{"norm_eps": 1e-05, "beta2": 0.95, "lr_head": 0.00938, "warmup_steps": 200, "decay_fraction": 0.467, "final_lr_fraction": 0.0}
Each number is 128 + 24 x the weight over the matrix's rms, rounded and kept within 0 to 255. Layers, rows and columns count from 0.

# layer 9 attention query, 256x224, rms 0.0696, rows 0-59, columns 168-223
[[ 94 155 116 105 108 146 131  97 115 121 134 135 105 142 143 120 125 155 122 147 144 117  64 169 121 147 147 132 133 116 138 162 120 140 137 132 150 146 136 127 121 121 117 102  83 116 124 165 134 169 137 116  94 139  81 132]
 [168  89 130 151 126 108 110 121 122 158 141 116 151 149 121 153 124 113 101 130 111 165  93 122 154 154 101 116 103 122 137 135  88  94 152 124 123 149 133  83 173 141 130 150 122  94 112 110 114 125 136 137 124 135  87 167]
 [108 175 107  98 116 104 129 113 116 134 138 153 145 142  78 105 142  97 127 158 113 155 115 137 123 122  95 142 128 130 117 132 152 157 151 156  99 112 123 133 152 100 108 122 116 164 161 131 120 128 138 127 119 163 108 101]
 [106 150 119 115 153 127 118 147 136 135 107 161 111 123 154 108 156 132 115 134 132 124 149 103 177 100 116 130 105 126 149 125 168 151 152 142 167  86 101 125 121 111 112 121 119 112 118 131 128 137 110  82 167 155 113 138]
 [137 132 138 124 161  67 123 143 114 164 114 138 172 128 109  94 106 114 145 142 119 106 122 111 171 139 136 116  92 106 112 113 129 128 176  77 118  92 128 103 119 146 117 133 125 149 120 111 118 136 117 143 106 140 113 123]
 [119  95 134 138 138 104 104 124 115 115 138  98 165 145 139 131 128  94 142 159 128 128 159 146 142 115  80 103 120 138 113 119 139 172 108 122 109 110 169 161 153 110  97 133 111 107 142 143 138 145 105 137  93 113 127 139]
 [170 103  96 129 144 112 149 110 102 128 158 122 102 130 136 160 130 118 119 141 177 135 151  96 139 145 113 158 129 109 132 108 141 142 136 108 134 136 121 149 152 130 120  97 147 179 135  96 139 163 129 139 137 157 136 103]
 [120 136 139 101 112 164  86 123 118 132 152 157 121 136 110 147 128 123 149 139 111 144 141 161  96  86  97 140 120 168 136 175 102  74 127 132 143 156 120 111  90 124 144 111 130 123 162 132 151 137 125 135  91  84 162 127]
 [145 100 116 100 118 161  99 120 160 146  73 118 146 177 141 113 123 147 123 115 148 168 171 118 135 133  98 116 155 134 129 136 136 102 129 139  94 115 173 115 132 129 132 104 109 127 126 101 112 133 115 131  97 170 103 153]
 [156 106 139 136  97 151 110  94  93 142 116 137 174 130 128 179  77 156 104 134 144  65 142 117 161 103 145 136 143  90 144 137 117 127 154 124 135 142 122 138 139 120 119 152  84 130 139 134 157 139 141 122 122 207 140 110]
 [153 143 165 113 106 117  91 129 111 160 135 116 138 127 133  98 106 133 100 120 151 126 130 109 116 148 122 111 127 114 157 155 149 171  89 135 155 113 124 130  94  97 148 120 107 162 142 134 144  96 159 103 102 126 149 134]
 [142 115 116 121 117  90 116 126 103 135 153 158  78 105 164 148 143 114 172 149 138 130 133 143 125 121 124 136 117 130 113 114 110 154 134 153 116 144 115 132  88 149 101 114 127 122 115 185 130 151 112 127 147 130 129 110]
 [131 128 134 112 106 145 103 109 103 105 152 130 120 136 148 119 128 177 154  81 155 112 110 146 171 116 153 126 133 121 102 129 126 109  96 134 179 152 159 140 138 133 124 152 154 120 135 151 104 154 127 129 135 111 115 172]
 [128 121 122 119 117  96 132 137 120  83 136 109 156 143 160 135 144 115 109 103  89 133 129  83  69 128 109 121 131 108 138 114 101 156 134 123 120 153 143 158 131  99 170 121 133 105 106 145 136  76 155 153 107 151 132 149]
 [110 145 156 112 152 103 122 150 122 150 156 155 147 144 111 141 130 139 163 120 124 107 109 126 161 103 120 112 127 145 122 121 140  89  90 122 101 127 129 121 139 143 137  82 141 141  89 120 139 121 122 134 152  74 132 109]
 [115 113 133 142 143 126 110 136  97  75 120 173 154 129 139 150 139  82 133 114 130 142 113 104 111 127 114 105 141  90 175 115 132 127 153 132 121 127  95 119  86  94 130 107 155 106 188  96 128 128 118 101 104 141 168 121]
 [122  88 149 170 132 112 162 130 101 159 121 121 147 143 141 154 145 156 120 125 132 159 138 110 127  97 173 110 110 147 135 117  66 178 128 120  88 160 128 130 152 108 113 147 113 172 161 120 114 124 156 128 156 139 134 120]
 [137 144 112 142 135 131 125 103 150 143  88 176 110 138 123 117 127 158 156 141 123 136 147 160 123 144 131  92 150 125 110 106 134 113 132 130 130 130  99 140 155  67 140 134 110 139 137 146 118 112 155 124 138 130 115 144]
 [102 147 153 124 151 121 112 113 131 119 116 118 139 123 126 124 113 141 139 174  76 171 128 132 124 135 164 104 128 138 124 130 117 153 126 109 133 105 127  92  96  94 159 122 154 125 113 139 126  95 121  98 130 107 158 126]
 [168 189 133 157 147 185 163 170  94 118 155 122 138 129 118 113 165 112  93  79 137 131 144 118 136  90 125 137 140 129 144 134 114 143 109 117 136 128 173 146 142 136 135 131 145 113 116 148 103 121 102 153 141 136 102 137]
 [122 157 112 116 132 117 133 176 139 181 136 141 120 127 173 156 104 162 138 125  85 137 141 109 114 117 122 131 136 135 129 123 127  97 113 115 132 126 121 139 165 168 102 148  97 152 109 127 139 146 101  84  67 144 163  99]
 [167 118 182 111 113 109 160 156 107 135 163  96 142 124 123 133 152 128  83  97 109  97 154 134 175  94 135 147 184 108 137 149 102 146 118 144 153 132 124 118 137 136  87 141 136 118 144  75 175 122 117 118 115 134  88 166]
 [ 86 133 138 137 131 127 138 173 162 142 135 126 161 127 115 170 103 109 118 170 127 152 102 185  85 119 124 143 133 128 130  91 152 102 149 115 149  99 126 115 128 155 147  93  84  82 120  95 126 130 141 122 171 120 138 113]
 [161  98 112 133 148 140 157 147 137 101 153 157 157 111 139 113 128 118 149 150 150 109 107 118 124 119 139 158 104 113 104 115  97 107 116 162 142 109 133  85 105 105  94 113 143  94 122 151 139 161 155 126 167 138 125 167]
 [133  99 133 128 106 138 134 137  95 111 111 117 118 131 121 123 129 113 110 108 103 132 113 151 146 133 128 111 130 111 135 156 109 141 144 136 158 147 103  98  97 114 107  96 115 108 118 130 153 147 122  97 142 129  97 153]
 [ 97  94 143 166 108 114 125 136 108 163 158 161 100 117 150 134 137 124 117 103  94 149  98 100 138 123 114 170 106 159 166 170 109 139 132 111 167 128 120 120 132 135 142 143  92 109 153 148 134 157 103 140  96 150  98 122]
 [ 92 145 138  92 130 141 120 140 136 130 149 156 107  85 105  90 164 135 137 127 152 147 104 151 100 163 134 154  97 144 103 132 144 135 140 140 144 132 117 125 142 135 158 136 130 144  98 125 106 123 118 110 141 152 122  99]
 [151 122 145 145 116 126 133  98 150 146 125 119 144 111 119 123  96 126 121 148 122 115  77 131 132  88 100 123 122 161 114 158 120 132 153  89  96 150 137 185 129 133 115 121 157 157 123 145 108 127 145 107 152  82 121 142]
 [151  79 169 141 131  97 130 134  72 113 113 171 150  88 111  73 156 134 100 122 141 117 138  88 172  88 167 130 160 142 114 155 124 120 123 122 119 109 141 111 156 120 143 136  98  89 124  84 140 152 161 127 103 116 124 134]
 [126 105 124 105  91  91  99 161 105 119 122 136  93 155 104 128 120 113 107 137 142 103 113 136 126 124 151 158  93 143 132 115 135  59 124 122 112 103 130 133 132 132 144 111  97 137 158 145 147 122 115 123 116 111 129  98]
 [123 136 149 123 116 166 132 123 128  93 106 144 132 167 147 158 116 136 125  86  97 126 125  95  88 148 120 142 107 154 134 109 139 113 135 105 125 118 150 119 156 145 157  82 118 151 126 113 131 161 115 150 128 124 116 144]
 [124  90 119 131 118 122 149 155  93 134 100 174 151 132 122 128 149  76 128 116 130 141 109 149 137 115 146 148  91 121  89 123 119 130 119 102 180 142 122 159  84 167  89 128 157  91 137 103 113 149 116 112 118 134 146 131]
 [163 107 181 160 112 141  93 128 110 119 140 196 148  89 100  94 103 105 174 164 171 122 143 121 151 121 133 130 155 126 143 141 103 150 102 127 123 141 107 153 123  96 119 133  88  89 106 135 119 139 128 111 133 120 135 110]
 [ 97 136 140 129 105 124 182 115 144 126 123 130 179 142 104 116 199 172 167 151 131 105 146 134 119 156 151 116 168 105 102 142 165 135 106  90  80 152 110 146 101 156 140 145 155 107 147 193 120 146 149 134 151 165 110 116]
 [111 121 138 158 134 129 106 128 126 119 107 124 150 135 141 153 141 127 158 127 121 130 114 136 110 117  92 148 181 149 119 127 115  82 139 125 152 161 109 182 139 136 101 119 158  98 117 155 170 162  97 134 107 147  72 138]
 [112 133 109  93 130 164  84  99 137 125 113 119 124 124 136 143 135 132  95 122 139 147 170 185 139 111 128 183 159 149 132 109 141 165 147 103 155 121 128 105 162 165 163 103 160 123 132 143 125 118 100 108 111 142 142 131]
 [132 136 159 188 140 182 162 144 149 114  89 119 133 123 113 134 165  94 123  96 121 137 136 158 135 112  77 139 144 127 117 165 135 126 151 124 147 132 133 109 125 104 135 120 123 112 118 122 133 128 125 131 183 119 167 135]
 [116 133 166 106 147 129  86 143  97 100 122 153 126 126 129 126 141 141 111 156  99  91 103 138 101 113 113 143 157 149  95 120 146 138 159 152 179 135  86 122 133 129 135 137 116 133 152 133  93 109 117 110 111  75 151 105]
 [122 157 144  96 169 131 130 137  94 133 156 153 124  94 122 101 154 135 118 106 116  94  84 172 135 129 118 123 112 158 125 116 153 116 148 136 146  82 132 134 147 128 122 115 111 114 123 126 107 149 141 129  83 123 139  99]
 [130 107 170 126 127 155  91 154 116 169 128 117 111 146 110 119 159 148 120 110 135 135 117 111 119 145 167 113 126 167 123 106 140 109 114 139 187 128 158 111 101 130 118 117 147 159 118 101 121 135 139 125 147 127 105 145]
 [153 193 135  98 185 100 113 125 130 167  95 115 102 121 148 136 111 123 145 118 147  96 139 139 113 141 131 134 124 120 132  71 139 117 129 130 117 103 113 140 117 110 151 132 137 102  99 101 116 131 130 134 139 116 152 122]
 [135 150 157 120 125 147 104 113 156 114 136 115 169 134 115 157 121 114 158 132 130 104 105  92  69 112 124 140  91 101  98 146 132 143  92 103 149 150 123 142 142  96 123 100 110 131  78 100 148 148 122  92 105 124 107  76]
 [117 149 142 133 160 136 121 136 115 101 139 131 157 110 147 123  97 123 123 150 102 173 102 118 113 157 132 169 103  92  99 141 125 145 108 115  69 121 161 144 120 130  63 152 124 156 136 153 148 105 110 142 176 170  96 107]
 [143 129 102 127 118 117 119  87 196 132 121 115 142 166 124  93 174  89 127 114 134 135 122 140 141 145 167 115 146 134 134 112 123 129 143 150 134 141 131 156 124 132 105 127 122 147 145 136 124  87 116 123 135 109 147 152]
 [117 126 153  95 128 102  93 144 148 119 122 149 118 117 158 127 143 123 101 151 136 110 101 126 162 150 146  97 140 138 127 110  78 175 132 104  91 159 124 141 121 147 144 162 128 151 140 120 131 140 130 125  99 114 112 130]
 [128  89 141 178 129  96 120 162 141 111  92 160 150 113  95 128 140  93 119 127 118 117 152 133  92 106 118 183 127  89 126 128 100 147 126 120 121 144 111 145 143 106 152  98 112 157 119 135 107 145 143  81 141 164 140 161]
 [135  98 141 101 149 133  98 116 139 123  98 104 110 140 110 122 139  86 136 111  98 130 126 143 114 138 169 138 109 134 123 139 120 130 153 173 153 106 128  83 134 145 158 111 135 127 115 131  96 144 148 127 108 137  80 101]
 [116 181 135 139 140 120  91 145 146 143 128 139  92 158 122 135 137  98 135 162 126 104 114 156 134 174 152 122  83 109 150  91 131 120 126  98 162  94 128 158 121 137 139 137 168 106 113 129 132 132 147 121 137  78 134 118]
 [127 133 150 165 113  73 104 108 113 134 145 125 134 165 132 133 140 130 115 145 102  98 153 157  76 122 115 140 116 121 111 122 170 139 145 115 137 115 122 126 138 131 121 129 137 151 104 130 131  98 128 150 107 135 127  96]
 [ 91 116 116 135 127 113 198 136 107 158 132 117 127 165 134 126 141 101 135 118 116 130 148 148 164 151 140 154 141 116 110 161  90 120 150 129 142 161 126 106 130  88 130 154 119 120 106 125 125 129 127 139 150 118 134 133]
 [128 145 112 146 131 117 130 121 153 163 159  94 160  98 130 106 142 158 138 124 132 130  89 155 133 114 153 163 132 144 143 104 155 171 165 133 159  65 136 143 125 107 140 124 136 115 118 130 117 127 115 121 141  94 127  98]
 [115 144 170 151  99 128 135 140 155 110 144 111 111 124 124 143 161  78 116 137 137  78 105 107 116 160 114 127  98 138 122 117 157 103 136 172 119 160 149  94 115 123 154 125 164 194 122 144 154 152 125 117 116 102 143 124]
 [ 93 115 111 107 147 138 128 146 119 127 120 134  82 115  98 146 143 128 119 141 141 124 139 123 105 107 118 148 118 135 117 108 145  99 149 149 136 140 124 138 126 156 132 140 129  93  97 119 141 122 110 140 132 128 167 137]
 [115 127 140 126 177 120  93 133  94 137 124 115 109 173 147 123 117  97 127 110 117  82 126 122 138 136 124 121 143 153 115 121 148 126 149 127 102 153 117 147 159 116 153 123 148 114 136 149 161 126 139 125 136 116 120 137]
 [113 108 124 131 149 141 126 138 144 170  90 143 133 118 180 141 137 150 119 110 153 120 132 124 157 126 137 106 159 137 149 128 141  88 136 119  88 106 136 111 111 146 141 149 128 130 122 153 150 131 176 140  93 133 138  82]
 [ 94 134 117 148 147 118 128 118 139 125  62 110 131 153 134 135 154  99 109 144 108 146 113 105 130  91 147  96 131 128  92 116 115  94 111 137 163 130 118 119 174 144 141 134 124 144  93 120 145 141 134 113 118 151 125  98]
 [142 126 160 113  83 102  91 126 127 135 131 161 107 160 106 146 127 138 145 129 127 150 146 125 109 132 120 117 102 136 139 155 105  91 147 141  89 119 120 125 123 139 148 128 140 128  93 109 140 113 139 103 124 130 159 156]
 [173 145 114 163 117 153 155 111 132 151 146 123 107 121 126  93 124 111 117 155  80 105 119 139 104 115 122 141 113 161 124  97 121  95  92 146 119  87 136 134 116 102 158 130 131 138 127 114 113 119 154 117 153 179 135  92]
 [127  87 153 109 135 120 111 135 135 138 151 121 144 128 129 135 144 132 148 104 101 164 127 119 149 141  89  91 110 112  86 121 129  97 153 133 109 103 112 138 152 102  96 118 152 154 110 144 116 160 108 140 150 132 105 149]
 [132 135 135 163 106 131 123 133 114 145 152 128 142 109 166 104  73 127 133 127 139 153 167 112 109 184 147 129 178 116 102 131 107 133 115 114 147 139 154 100 119 158 139 140  82 120 121 104  87 123 119 106 160 114 106 175]]
# layer 9 attention key, 256x224, rms 0.0642, rows 0-59, columns 168-223
[[ 96 158 139 123  98 144 134 123 148 133  94 106 151 143  91 139 125 151 126 141 102 154 110 141 115 161 146 125 133 107 128 143 156 152 123 138 163 113 128 156 125  84 131 139 127 113 131 133 109 199 151  93  86 148  76 136]
 [145 132 156 161 123 134 106 117 130 127  95 118 155 128  99 151 100  69 131 131  85 120 107 127 156 108  84 139 124 161 137 136 131 107 112 144 170 156 165 103 147 127 154 128 102 133 115 134 124 125 148 205 112 128 105 174]
 [112 163 160  77 141 138 101 146  69 164 168 133 118 111 150  84 154 136 134 133 125 165 114 106 149  81  91 163 131  85 131 104 136 127 138 139 113 129  94 114 155  94 130 120 141 140 147 151 109 119 160  83 167 164 117  69]
 [122 202 103 116 122  64 122 156 111 123 116 160 102 146 139  99 148 112 106 135 158 123 136 105 100 136 134  98 146 160 122 121 140 145 147 134 150 116  90 126 131 124 108 117 184  94 120 149 147 163 124 121 128 165  99 123]
 [155 122 148 120 140 104  94 154  97 126 114 142 149  76 144  75 153 103 142 128  71 130 116 176 155 118 134 108  54  97 118 113 119 113 140 122 129  85 114 131 125 119 140 152 137 157 141 116 121 139 131 131 112 145 113  86]
 [103 121 129 125  96 100  73 127 159 115  94 113 120 114 110 122 129 126 111 130 125  94 131 177 148 126 116  97 132 147 115 112 143 170 121 115 146 107 145 150 156  77 126 172 126 106 158 148 122 144 118 128 147 148 155 160]
 [136 152 113 120 143 119 118 168 134 100 152 118 128 131  93 120 141 103 132 112 121 131 120 127 139 133 101 154 105 116  98 119 139 129 123 142 170 104 132 166 132 136 126 128 129 130 135 122 163 138 172 152 138 117 160 127]
 [149 105 148 114 131 137 124  90  90 115 163 148 150 120 116 109 140 163 145 149 156 126 134 175 101  97 136 119 121 139 150 155  61  80 133  97 127 141 115 109 125 130 124  98 112 104 129 107 147 135 130 132 115 104 135 150]
 [122 107  72  87 114 139 119 143 153 116  92 142 136 147 104 143 124 140 138 145 121 143 106 126 115 133 127 131  92 152 137 122 154 117 137 146 103  97 151 108 131 121 154  93 118 137 135 122 131 130 103 108 116 158 110 149]
 [119 117 128 137 149 118  95 115  88 139 150 126 139 127 145 128 149 142 108 147 133 104 159 113 116 127 139 131  91  84  95 158 110 157 138  93 155 126 129 168 158 124 166 134  93  81 118 119 146 159 143 146 127 168 169 109]
 [159 128 126 130 164 130 119 156 125 117 131 133 133  80 143 125 158 173 160  96 139  96 134  76 129 156 151 172 118 114 121 137 107 147 162 141 130 127 129 102 114 101 153 152  96 125 154 146 127 152 130  87 124 117 142 135]
 [173 131 141 160 117  92 142 104 113 124 144 164 113 128 159 145 126 113 111 123 121 139 129 155 117 116 124 106 178 121 125 120 104 103 132 129 152 109 116 121  86 132 110 118 111 150 149 164 167 150 111 144  71 125 131 114]
 [150 124  98 115 106 142  71 111 103 139 150 120 133 146 145 133 128 112 133 154 166 134 170 124 139 113 131 108 141  85 133 117  99 132 154 128 133 109 154 154 102 144 111 143 137 100 158 108 118 169 129 143 149 109 115 155]
 [122 154 121 104 109  74 126 172  83 133 112 138 143 115 129 104 121 140  99 148 147 166 182 121  85 115  85 124  77 141 114 124 139 137 120 107 118 153 133 130 121 103 165 119 122 142 124 156 128  78 111 121 115 121  74 184]
 [109 140 139  82 121 116 128 116 110 137 179 133  93 118 115  82 159 147 144 142 145 123 115 122 128  72 123 102  90 168 100 129 148 107 100 124 121 152 116 142 119 137  86 115 104 151 111 117 167 123 141 143 134 124 151 118]
 [121  91 160 129 101 137 115  65 127  63 134 135 139 173 104 122 123 117 113 115 114 168 117 137 141 120 135 140 110 103 133 147 135 149 137 109 155 136 141 107 119  97 142 112 119 150 154  81 121  60 115 105  93 161 146 120]
 [119 147 130 150 160 114 142 145 121 126  93 163 163 142 111 156 118 141 113 139 139 169 109 153  84 117 193 131  98 153 109 102 101 138 130 117  76 119 125 134 162 106 105 126 117 132 117 160 107 119 172 131  91 135 114  85]
 [147 173 100 121 125 131 127  95 125 137 110 185  92  94 122 137 129 138 122 125 120 110 122 181 120 138 160  87 157 129 109 108 103 115 143 114 127 138 115 158 136 142 101 131  95 120 113 141  98 111 180 118 137 140 144 128]
 [133 141 144 120 132 113 118 142 134 148 122 105 107 122 140 107 101 121 138 132 136 137  98  99 148 179 111 121 110 185  81 139 107 113 136 148 149 145 123 118 116 125 129 141 143 117 142 129 137 112 160 101 152 141 121 130]
 [129 168 137 126 144 103 162 163 135 124 162 112 150 140 103  99 133  78 130 117 146 131 124 122 115  93 119 141 124 126 128 117 110  91 127  95 163 142 189 142 125 194 153 102 161 100 109 129 140 125 124 124 143 127 169 107]
 [118 123 152 142 153 168 107 148 142 149 124 144 114 126 143 141 112 131 160 113 112 134 146  83 140  94 146 138 120 137 114 139 152 116 115 106 119 109 129  71 156 126 110 105  83 132  92 129 159 159 126 120  92 132 147 112]
 [142 137 157 146  97 103 174 166 144 145 134  92 161 101 139 109 115 173  88 130 102 106 138 131 142  99 157 126 125 121 176 117 118 132 127 150 146 142 170 108 155 146 111 127 142  82 130  99 154 131 107 127  88  89  89 137]
 [ 79 130 153 172 111 129 152 134 138 165 145 144 172 129 117 185 130 120 127 140 123 132 124 168 125 148 154 125 164 108 155 124 127 109 169 156 143 109 114 110  96 169 168 116  90 104 122 101 135 113 146 140 119 111 101 108]
 [127  80 116 149 134 142 127 140 108 124 138 126 110 107 135 146 121  93  94 138 123 115 116 127 105  92 129 148 116 118 126 135  94  96 149 163 122 148 148 143 126 124 109 152 156 125  70 155 120 146 140 151 134 115 135 136]
 [141  90 140 119 112 140 118 127 130 123 126 143 116 118 120 136 148 127 132 105 119  98 105 133 130 119 101 134 143 142  82 178 140 121 158 112 166 119 125 126 109 142 142 129 110 133 128 112 122 150 135  94 119 106 125 136]
 [ 89 145 122 131 109 148 146 125 111 136 163 131 118 148  92 171 109 145 127  83 109 131  89 133  87 110 133 140 139 147 153 147 125 160 110 110 152 119 103 116 121 139 134 143 135  98 133 122 133 159 100 142 142 125 130 131]
 [135 150 141 131 121 115 141 108 125 133 169 143 113  98  89 155 124 105  97 122 131  91 125 121 131 123 164 139 114 103 133 110 156  96 124 127 105 133  79 143  62 105 134 147 120  92 143 123 105 115 115 127 158 150 118 105]
 [108 142 145  99 129  95 109  78 134 121  89 106 161 151 126  99  77 124 129 128 108 127 132 124 132 113  99 130 148 114 120 139 109 146 150 116 121 127 101 156 104 118  77 133 124 124 113 108 103 145 117 116 127  70 145 107]
 [115  98 150 113 150  88 118 122 119 107 118  87 146 117 117  90 173 122 108 127 120 150 125  83 132  92 149 161 143 163  91 135 155 110 155 129 134 116  99 108 175 131  97 155 133  98 132 121  91 120 165 141 105 166 105 151]
 [137 152 120 125  98  91 136 163 111 129  76 114 109 154  99 116 100 139 120 145 139 117 129 141 166 104 128 146 121 150 133 138  90  90 116 120  86 122 132 128 131 166 122 123  96 147 144 107 128 169 107 142  98 122 108  93]
 [157 186 163 107 135 177 139 136 111  63 115 184 108 134 111 150 141 178 129 113 101 120 100 118 111 194  89 149  96 158 122 104 151 101 138 124 138  98 154 105 145 131 134 113 149 146 171  98 173 128  88 136 108  82 145 137]
 [136 106 140 125 102 124 149 155 162 110 148 170 143 114  59 123 134  98 138 121 136 104 146 149 125 143 124 136 131 100 111 142 121 143 156 131 147 133  96 140 140 169  92 130 154 165 122 102 118 138 124 147 125 165 132 121]
 [141 139 144 138 128 106 102 155 120 100 145 182 132  86  99 149 124 118 184 134 158 136 125 135 103 121 147 104 121 123 137 109  94 139  88 118 145 135  96 157 146 152 102 126  99  88  96 130 136 155 104  83 126 122 133 137]
 [ 99  84 130 105 133 117 153  77 141 135 130 115 192 121 157 101 130 116 144 144 139 152 154 131 108 153 133 156 158 138 118 102 174  92 116 107 115 149 120 121  86 156 154 146 117  86 107 169 127 114 129 127  82 160 126 147]
 [111 101 191 164 117 155 132 135 136 120 101 101 132 163 147 151 151 125 151 145 137 140 135 126 144 121 107 144 144 136 106 137 124 113 141 112 125 172 101 150 134 148 103 125 142 121 174  94 154 129 128 148 114 138  64 132]
 [138 117 109 114 124 139 105 118 157 172 106 145 144 116  83 118 167 132 114 127 118 139 144 162 138 134 115 123 124 145 159 110 119 148 155 129 141 131 126 146 125 119 158 109 164 138 126 114 146 126 137 107 114 154 169 147]
 [134 124 126 129 126 152 114 134 132 139 112 132 116 131 136 115 194  88 110 108 122 148 136 154 135 144  64 110 152 141 138 165 133 136 147 140 138 154 137 115 117 133 158  91 140  93 129 111 127 131 113 124 164 167 130 138]
 [102 121 111 133 131 126 100 128 102 132 124 158  99 134 108 107 139 167  97 128 106 141 130 135 141  97 122 156  96 122 149 122 160 147 162 164 168 115 125 135  91  88 137 160  67 146 141 150 141  80 146 121 107 109 133 103]
 [100 130 156 132 144 132 135 144 118 118 125 128 149 104 114  96 115 132 100 106 117  91 138 159  93  93 127 156 127 162  93 160 107 130 138 104 117  92 134 119 149 140 123 147 111 133 165 116 169 168 178 155 139 140 151 101]
 [117 141 159 124 145 160 119 164 121 130 130 114 141 140 124 135 108 166 127 121 132 152 120 121 162 113 176 134 131 154 141 101 175 113  48 133 129  90 113 128 108 130 119 101 161 153 118 133 177 128 155 159 167 136  96 160]
 [144 116 128  93 158 125  98 166 114 152  82 116  93 113 163 117 123 146 139 106 100 110 154 140 132 146 157 111 100 102 113  91  98 111 152 148 123 134 153 104  94 106 171 111 108 117 108 126 118 133  92 127 138 140 146 135]
 [132 129 140 124 135 138 113 112 155 111 142 154 175 132 109 160 106  75 139 157  98 139 103 117  82 122 131 157  92 136 123 128 125 132  91 139 180 138 145 149 142 124 125  87 126 153 135 122 176 147 149 109 130  99  89  87]
 [125 184 139 166 144 134 112 142 129 116 135 125 131  96 129 123 150  96 171 136 126 110  72 133 110 134 110 162 110 113 140 177 117 118 103 152  76 111 127 123 126 125 115 136 118 156 124 168 143 124 139 102 156 103 108 104]
 [115 161  90 132 117 133 134 120 128 142 160 152 139 153 145 124 200 118 124 100 106 135  89 139 181  90  95  93 149  91 120 134 110 103 147 150 103 116 116 157 123 111 136 105 102 107 159 162 131 130 113 116 128 127 130 139]
 [101 109 147 111 125  99 128 123 124 138 111 185  95  70 153 122 126 119  97 134 129 116 112  99 162 100 133 145 122 105 126  93 108 133 150 131 109 115 133 168 156 162 115 187 133 119 140 115 150  87 110 154 142 128 110 121]
 [144 153 146 135 105 119  91 148 159 129 104 145 158 141 144 141 143 124 129 162 145 132 163 157 118 110 108 163 170 116 145 136 149 146 157 100 145 119 100 101 137  87 133 109 162 163 123 153  60 123 135 125 115 149 125 145]
 [143 136 145 144 149 118 119 154 110 137 143  88  97 130  94 130 158  99 139  87  72 151 126 148 100 152 165 113 105 139 107 141 105 159 149 150 147 149 112 121 100 121 153 111 131 109 128 147 114 150 142 144 129 147 126 140]
 [157 126 168 110 189 146  91 151 130 151 131 141  93 151  95 114  80 129 115 112 103 105 140 112 175 151 145 142 122 136 126 112 121 113 126  68 138 129 157 161 118 174 106 129 150 101 164 107  94 109 114 125 122 148 125 172]
 [114 144 124 170  98  92 125 116 124 157 131 146 173 129 114 122 130  94 124 112 122 109 144 139 114 114 131 131 124 100 124  94 134 121 156 151 166 126 102 119 111 134 117 134 130 120 140 101 117 114 144 149 152 136 111 111]
 [ 89 154 112 109 178 154 184 121 115 166 155 131 124 106 103 126 155 109 128 119 143 128 141 146 129 113 133 137 135 127  96 152 135 103 136 122  73 159 122 122 131 111 120 158 158 114 102 131 123 147 143 134 106 127 117 162]
 [126  89 159 128 111 135 131 113 149 163 130 128 142  75 144 113 101 141 124 113 172 119 123 132 133  80 152 141 112 180 139 132  94 140 133 104 154 110 131 123  85 130 122 130 102 109 112 149 101 132 138 132 120 117 151  82]
 [136 104 137 171  73 139 125 152 167  93 100 123 155 168 171 169 138 105 137 126 133 124 156 119 118 149 137 145 106 163 109 135 106 134 173 138 119 145 140 127 127 126 162 149 129 175 155 151 123 134 121 122 165 135  98 114]
 [120 112 122 115 176 142 125 186 154 178 123 113 115  99  93 158 145 116 123 123 117 132 155 139 103 148 124 111 144 151 132 140 123  99 118 163  91 137 149 130 133 122 122 146 113 120 143  98 134 114 135 140 124 136 125 124]
 [137 125 128 114 146 132 119 151 130 114 119 102 153 139  97 144 115  74  92 120 133  98 148 106 155 127 153 122 169 139 110 101 133 116 162 113 160 136 111 117 157 125 121 120 173 147 130 132 136 132 125 151 144 148 126 117]
 [108 122 131 135 137 126 129 114 111 182 113 170 158 115 171 120 151 156 107 117 101 136 112  92  96 151  89  96 124 108 110 117 107 104 166 127  72 158 131 112  99 115 124 137 120 126 123 144 134 129 127 160 116 135 141 107]
 [135 157 139 170 147 130 110 116 152 110 107 127 136 137 127 104 146 131 115 163 169 115 134 127 103 106 157 104 131 101 137 109 109 116 101 117 161 124  86  88 136 144 128 131 124 176  99 120 152 148 144 109 128 155 118 107]
 [101 117 128 141  64 121 118 177 113 152 150 147 113 129 122 133 142 178 145 125 102 108 157 120 141 142 136 122 114 102  89 124 150 101 151 132 118  84 115 144 121 132 115 129 127 135 100  83 130 147 151 105 108 111 125 159]
 [161 136 105 140 102 122 138 100 150 162 141  97 109 159 177 112 103  89 116 137  85 112 137 130 115 102 151 109 154 131 102 115 120 149 115 118  81 126 127 143 114  93 147 109 161 146 128 109 117 126 141 107 146 142 144 124]
 [147 126 148 101 111 121 122 111 144 144 139 117 161 153  87 124 128 114 163 112  98 142 156 174 147 136 106 100 122 150  98 123 129  89 131 115 128 115 115 157 183  87 130 155 132 116 150 134  80 181 128 162 156 142 103 113]
 [143 164  93 142 109 138 145 146 126 123 170 143 119 129 187 114 116 145 132 107 138 131 145 107 137 143 146 149 145 149 104 123 140 119  96 136 157 143 142 104 106 121 129 133 103 138 122 145 153 162 115 132 130 186 126 165]]